{
  "n_layer": 16,
  "d_model": 160,
  "n_head": 2,
  "n_kv_head": 1,
  "activation": "swiglu",
  "attn_scale": 0.125,
  "bias": "qkv",
  "tie_embeddings": true,
  "init_std_o": 0.0558,
  "optimizer": "muon_variant",
  "weight_decay": 0.0,
  "lr_head": 0.00677,
  "grad_clip": 2.0,
  "decay_fraction": 1.0
}
Each number is 50 + 12 x the weight over its row's rms, rounded and kept within 0 to 99. Layers, rows and columns count from 0. The size before them is the row's rms in percent of the matrix's.

# gate: layer 5 MLP gate, 448x160, rms 0.066, rows 339-345, columns 0-159
# up: layer 5 MLP up, 448x160, rms 0.0626, rows 339-345, columns 0-159
# down: layer 5 MLP down (transposed), 448x160, rms 0.0643, rows 339-344, columns 0-159
gate339 093:41 53 45 42 56 39 39 61 53 58 71 24 40 45 53 46 50 38 44 74 37 37 47 58 59 60 68 59 77 38 39 40 51 46 49 55 54 72 63 35 40 52 72 52 49 31 59 52 43 69 23 54 59 68 40 63 70 54 38 64 42 63 59 70 56 50 57 50 41 55 44 73 52 64 37 24 67 61 54 70 59 42 44 62 52 53 45 60 78 29 40 41 46 62 45 61 66 52 69 40 56 35 51 35 38 32 58 49 28 55 55 50 57 35 43 47 55 35 53 48 30 44 63 66 70 31 32 57 52 51 62 53 34 76 60 71 51 68 52 51 70 46 47 59 57 43 53 53 36 41 46 57 65 54 51 44 52 47 52 64
up339 096:46 34 68 48 40 24 59 41 43 32 45 67 36 54 56 28 45 50 59 54 58 60 32 41 36 28 57 50 41 51 66 57 54 64 53 62 71 47 60 53 28 47 59 45 41 68 63 51 37 71 48 45 41 69 37 45 41 52 64 36 41 60 53 43 48 38 41 50 43 62 59 52 44 74 59 34 51 66 28 68 70 52 50 61 56 45 40 57 54 63 59 74 63 38 42 53 52 75 77 27 43 33 52 45 56 34 48 50 40 67 71 37 69 35 49 26 47 60 35 61 64 57 53 61 35 54 74 64 53 63 49 66 53 47 57 55 61 48 67 59 44 49 43 40 37 53 48 51 47 32 49 29 32 54 67 59 65 49 46 58
down339 095:45 64 35 64 68 54 33 43 52 68 35 55 57 27 49 47 34 52 49 55 49 57 29 54 47 59 39 36 56 51 48 31 35 48 60 48 49 66 36 38 91 57 61 41 43 36 53 64 46 53 50 60 54 64 71 38 47 46 45 43 62 74 30 60 51 41 33 45 59 35 41 34 31 62 50 59 44 61 49 45 56 71 32 44 35 40 65 73 57 45 52 33 45 63 43 62 53 49 43 54 41 50 52 41 49 37 55 44 60 28 44 57 21 63 56 41 54 56 39 58 69 36 52 55 73 60 42 52 74 36 28 52 61 52 49 66 46 44 63 44 51 33 68 40 50 58 50 19 66 63 49 53 55 37 59 74 40 61 49 62
gate340 101:49 37 53 62 50 30 38 61 57 71 54 41 50 54 48 57 53 55 51 49 62 59 43 44 49 53 47 62 68 47 44 45 56 50 51 46 49 29 41 64 56 74 51 52 46 62 40 42 64 43 38 44 71 51 19 50 57 56 50 36 72 50 48 49 69 46 44 41 44 46 45 61 32 68 56 56 57 53 49 49 47 45 61 39 39 57 72 48 55 46 38 52 48 56 59 38 68 51 53 48 58 77 30 51 82 54 37 52 65 61 35 44 56 55 56 76 56 46 49 83 50 29 62 19 34 43 65 44 42 58 44 45 35 39 51 66 61 49 50 55 65 50 35 44 32 81 72 56 77 39 57 61 58 49 27 34 51 23 44 49
up340 099:44 31 53 64 51 54 53 54 45 65 49 25 75 55 34 37 53 69 33 59 30 40 52 63 52 48 44 49 61 45 65 43 34 69 53 34 31 50 63 47 58 61 48 32 57 63 43 34 30 30 61 63 43 64 61 27 48 73 65 48 43 60 36 54 47 69 68 54 52 49 47 54 66 50 49 44 52 44 50 52 71 62 39 45 41 14 71 52 52 56 34 65 41 27 70 58 64 44 46 37 51 59 62 65 50 35 51 76 47 51 56 40 47 47 51 54 57 16 42 29 45 49 42 66 61 52 51 55 56 51 53 53 68 47 43 29 30 40 81 57 53 62 48 47 37 52 56 40 66 52 61 53 49 55 54 45 49 59 36 54
down340 100:40 33 58 60 57 58 67 48 64 64 51 39 64 49 40 56 57 47 70 67 89 64 48 41 34 49 47 49 60 58 39 46 56 38 38 51 49 49 36 40 42 46 49 50 62 22 38 59 55 50 61 43 42 63 89 55 41 29 68 52 48 65 48 54 59 54 58 50 63 75 50 29 48 52 29 62 56 45 38 57 61 62 27 48 48 42 36 64 49 51 73 51 59 56 24 43 40 64 48 25 39 39 52 29 59 43 61 68 50 38 63 44 77 30 56 47 25 49 65 43 61 42 43 53 54 53 38 61 44 52 44 54 48 44 39 58 29 55 36 45 61 33 55 31 57 46 66 49 60 70 44 33 46 54 49 44 46 56 56 50
gate341 095:47 63 51 58 42 54 60 45 52 41 57 62 58 49 56 39 55 66 46 55 53 49 50 44 68 47 36 46 35 42 31 46 64 41 52 67 57 55 41 57 59 21 68 54 46 44 53 54 69 58 43 60 61 51 54 42 49 35 51 33 40 56 49 52 48 46 56 27 58 67 53 39 70 39 69 68 29 56 43 62 53 51 38 35 40 48 40 56 46 61 38 47 46 43 62 42 37 31 46 66 39 46 58 69 30 59 60 75 52 68 23 53 39 43 49 31 48 62 38 42 60 60 62 29 52 71 25 78 48 72 36 45 41 42 66 38 32 53 45 49 36 62 57 49 59 70 55 60 55 45 44 29 27 49 65 26 84 51 61 47
up341 098:38 58 59 62 46 75 60 34 42 63 66 69 56 46 62 37 62 56 43 59 43 41 45 35 46 45 59 56 62 46 32 38 35 58 48 49 53 37 39 34 36 44 54 53 57 58 67 47 32 46 39 74 59 52 46 31 54 30 53 58 45 61 41 66 39 83 62 47 39 51 57 39 39 35 38 54 46 54 38 67 34 47 53 52 53 36 47 51 34 56 42 70 42 46 54 52 65 60 48 67 40 52 68 31 62 33 47 39 52 53 41 31 44 36 24 39 58 39 57 50 34 40 68 34 56 35 30 67 57 59 58 61 33 34 51 57 44 42 59 42 39 64 61 43 29 59 59 72 59 57 79 54 30 55 57 59 62 83 46 49
down341 099:40 51 51 55 45 51 70 50 47 46 67 45 55 53 51 58 60 34 48 57 40 50 70 54 29 45 64 58 74 51 27 32 73 46 51 40 57 58 39 49 47 47 55 66 60 45 44 46 57 58 55 56 54 79 44 38 76 57 48 61 50 59 63 66 46 69 34 65 47 40 61 48 47 45 30 71 63 52 56 42 39 74 39 52 48 38 50 57 42 35 54 41 58 60 41 32 80 56 54 46 47 74 36 60 78 26 49 31 55 51 53 46 65 63 30 57 54 39 53 53 41 45 86 37 58 23 45 61 51 49 59 54 38 32 63 60 53 51 44 43 36 54 63 55 29 52 34 71 52 50 60 61 30 52 56 55 66 60 48 36
gate342 097:56 71 70 65 31 38 42 58 39 49 61 61 66 50 37 55 70 72 51 62 27 73 31 43 45 37 50 31 57 54 49 52 41 64 40 42 53 57 67 55 56 59 47 56 42 49 73 42 60 50 35 47 39 32 29 55 67 52 54 60 50 53 51 62 53 59 40 06 49 54 53 59 61 55 72 65 39 45 40 66 59 55 53 35 51 35 64 67 60 63 54 62 45 59 80 41 51 42 32 56 60 51 58 51 59 57 57 56 62 47 41 43 46 35 44 49 69 40 55 32 42 54 54 50 59 29 41 40 74 49 48 62 23 47 43 58 35 48 56 62 63 26 48 46 42 45 55 48 54 51 37 65 58 48 74 29 65 55 53 38
up342 096:25 52 48 43 44 55 46 63 36 47 52 32 57 86 39 67 31 46 31 20 30 50 47 36 67 46 43 39 65 60 56 52 53 28 54 58 44 61 37 54 25 28 46 66 72 33 51 60 30 52 21 61 62 64 45 68 54 44 79 61 52 37 45 62 72 65 79 37 46 54 49 58 46 56 55 57 49 51 48 51 33 38 57 54 57 56 66 71 46 55 50 42 47 51 56 42 55 27 49 39 46 50 44 57 47 38 32 40 60 46 38 43 35 39 38 62 40 52 54 18 45 51 59 48 56 54 25 52 37 62 35 45 52 43 43 55 34 55 48 52 49 55 37 49 37 46 52 48 45 65 52 36 50 32 55 57 46 38 48 42
down342 096:46 60 65 44 57 48 50 45 69 64 58 48 36 39 61 56 54 57 51 63 52 43 47 61 64 38 61 54 50 24 34 38 78 22 58 53 75 69 45 73 47 39 53 58 30 52 51 46 43 56 63 61 43 48 41 59 42 37 39 48 15 65 52 37 41 41 43 55 81 59 34 60 37 53 42 40 61 60 71 43 64 41 61 46 56 56 21 41 25 44 43 31 52 47 37 50 55 48 56 48 33 60 51 56 56 42 60 44 49 56 61 53 61 69 37 35 62 40 53 63 56 57 63 49 42 53 57 47 40 49 43 62 38 47 59 30 69 47 38 59 51 70 52 27 50 41 52 60 32 54 51 74 33 60 36 41 51 48 41 20
gate343 093:27 49 58 54 63 43 62 34 42 66 39 40 50 64 47 38 15 32 42 47 86 49 31 74 60 63 48 46 54 37 41 55 36 61 51 45 37 73 65 58 61 54 44 45 43 54 39 18 54 32 49 64 48 33 35 47 61 47 51 62 40 48 49 40 32 60 70 65 48 60 61 37 58 37 58 40 44 58 45 42 47 45 43 57 33 46 55 54 54 22 61 61 62 57 50 39 67 43 56 72 27 69 46 46 59 46 49 45 74 53 52 74 38 61 51 66 55 44 52 42 57 56 51 55 49 38 64 66 54 51 56 44 48 54 69 37 44 42 62 57 43 48 36 44 29 48 54 19 50 51 39 41 45 26 59 42 56 68 56 45
up343 098:38 25 43 39 68 77 57 56 48 57 57 62 53 55 56 44 56 57 55 45 65 44 40 67 48 66 34 46 39 54 68 64 42 46 47 61 47 25 51 82 54 60 54 41 46 74 45 34 49 62 70 51 58 55 41 57 28 42 50 59 46 39 57 45 54 56 52 50 45 54 45 58 45 60 56 57 59 65 45 63 16 40 60 48 51 61 47 82 42 43 35 65 40 46 66 65 42 42 51 45 50 43 66 47 68 45 53 69 57 31 34 58 36 68 42 41 78 63 62 56 40 41 67 43 46 63 36 51 37 47 42 52 69 45 39 48 54 57 72 37 55 57 48 51 38 70 63 72 55 67 58 77 49 73 48 36 38 47 52 40
down343 099:41 59 55 58 55 64 56 39 35 51 29 43 59 60 32 40 55 37 43 65 60 55 45 49 61 55 48 74 44 31 17 47 43 27 43 33 26 61 46 36 40 48 61 62 48 44 57 51 41 39 42 41 73 14 42 64 51 59 44 47 48 48 34 49 40 63 48 64 67 52 47 21 37 54 51 57 59 37 58 32 45 44 52 57 34 41 45 47 43 48 75 55 38 23 41 38 59 54 40 70 40 46 47 61 55 44 51 41 44 66 50 51 31 49 68 56 72 39 35 49 49 49 46 57 30 61 46 58 38 59 62 66 52 42 59 54 37 34 59 66 40 65 53 35 44 41 53 50 23 77 44 46 48 29 34 46 59 43 38 46
gate344 098:48 44 58 43 38 29 29 66 49 41 52 47 53 32 52 66 49 63 65 48 46 46 33 54 53 74 63 69 46 66 44 66 38 45 68 53 35 45 45 42 77 71 39 68 49 54 36 60 77 74 48 52 49 47 36 39 57 58 47 64 73 48 53 49 51 36 42 52 42 56 49 50 35 62 47 54 38 52 38 38 68 25 71 65 49 40 35 59 77 56 36 48 42 53 53 25 39 58 41 41 51 29 54 59 59 57 65 35 48 56 36 27 54 31 56 53 42 51 51 39 46 43 43 45 42 53 39 54 30 62 62 69 53 64 46 23 61 53 46 33 54 60 67 53 47 34 34 31 37 46 40 32 52 63 33 53 54 62 62 35
up344 099:32 54 60 28 60 45 28 59 52 31 40 54 79 56 38 42 35 29 69 59 41 46 45 53 43 57 41 38 58 44 50 36 52 44 65 74 59 60 35 60 35 37 64 66 55 46 61 51 61 46 50 55 48 44 65 66 37 30 54 75 43 45 74 50 57 32 38 45 47 48 57 33 64 49 55 54 77 42 41 68 62 42 49 38 44 45 40 57 43 44 56 63 52 33 62 53 55 41 44 36 50 44 31 56 43 53 42 62 66 33 55 52 53 47 34 44 50 51 85 47 46 55 61 57 35 57 46 47 55 40 54 84 37 38 54 53 67 33 44 49 51 62 62 33 40 44 37 52 25 55 30 52 67 33 27 34 47 48 45 46
down344 097:38 56 32 48 49 34 49 51 34 44 44 58 39 62 55 49 34 53 60 53 49 43 47 36 61 58 37 41 57 68 44 54 66 63 59 56 58 46 47 59 45 54 48 41 30 33 63 63 48 62 42 51 32 47 52 58 47 30 38 78 55 50 65 45 58 34 55 46 29 50 55 50 60 67 56 44 40 47 55 51 67 53 51 61 65 27 28 64 57 58 55 67 44 32 66 38 68 45 54 40 46 38 35 59 47 55 65 79 70 58 25 41 47 72 42 35 52 56 43 63 33 32 56 66 50 54 52 42 48 49 41 33 30 48 44 37 68 53 39 38 53 45 52 55 61 66 21 23 63 53 55 54 20 37 29 42 29 70 41 58
gate345 093:49 57 46 24 64 72 54 58 42 39 43 46 29 58 52 55 58 62 55 51 36 55 65 65 27 60 61 42 23 51 37 65 49 73 41 32 57 51 45 58 59 44 60 65 58 64 41 27 40 52 33 45 54 52 40 62 43 57 72 61 72 64 49 59 63 50 16 36 58 62 62 56 67 46 49 77 71 53 48 40 68 69 49 37 51 39 41 68 74 45 42 32 68 50 59 46 66 50 57 31 52 45 57 47 54 65 58 61 36 44 44 53 48 64 58 36 70 44 49 50 45 55 65 38 60 54 49 41 60 54 46 47 43 58 32 61 40 43 61 63 56 46 59 32 54 47 59 59 31 64 21 40 57 37 48 39 62 68 54 52
up345 089:47 76 15 46 66 52 50 44 31 37 60 52 53 39 46 66 30 75 54 55 44 56 37 42 67 55 60 45 46 40 41 56 17 46 53 35 32 26 58 46 49 47 45 41 41 50 57 45 54 45 47 43 52 47 36 41 66 41 52 74 52 44 30 54 68 45 48 33 59 66 46 51 64 58 49 47 48 62 59 38 56 65 44 46 58 60 45 46 41 37 50 48 75 55 46 51 88 46 19 52 67 49 42 59 70 64 65 62 28 14 46 69 55 54 62 39 66 55 45 43 53 59 40 51 40 54 41 34 59 44 54 57 67 47 61 40 60 53 44 58 47 62 48 49 65 59 63 44 75 58 48 45 50 40 69 61 57 62 50 53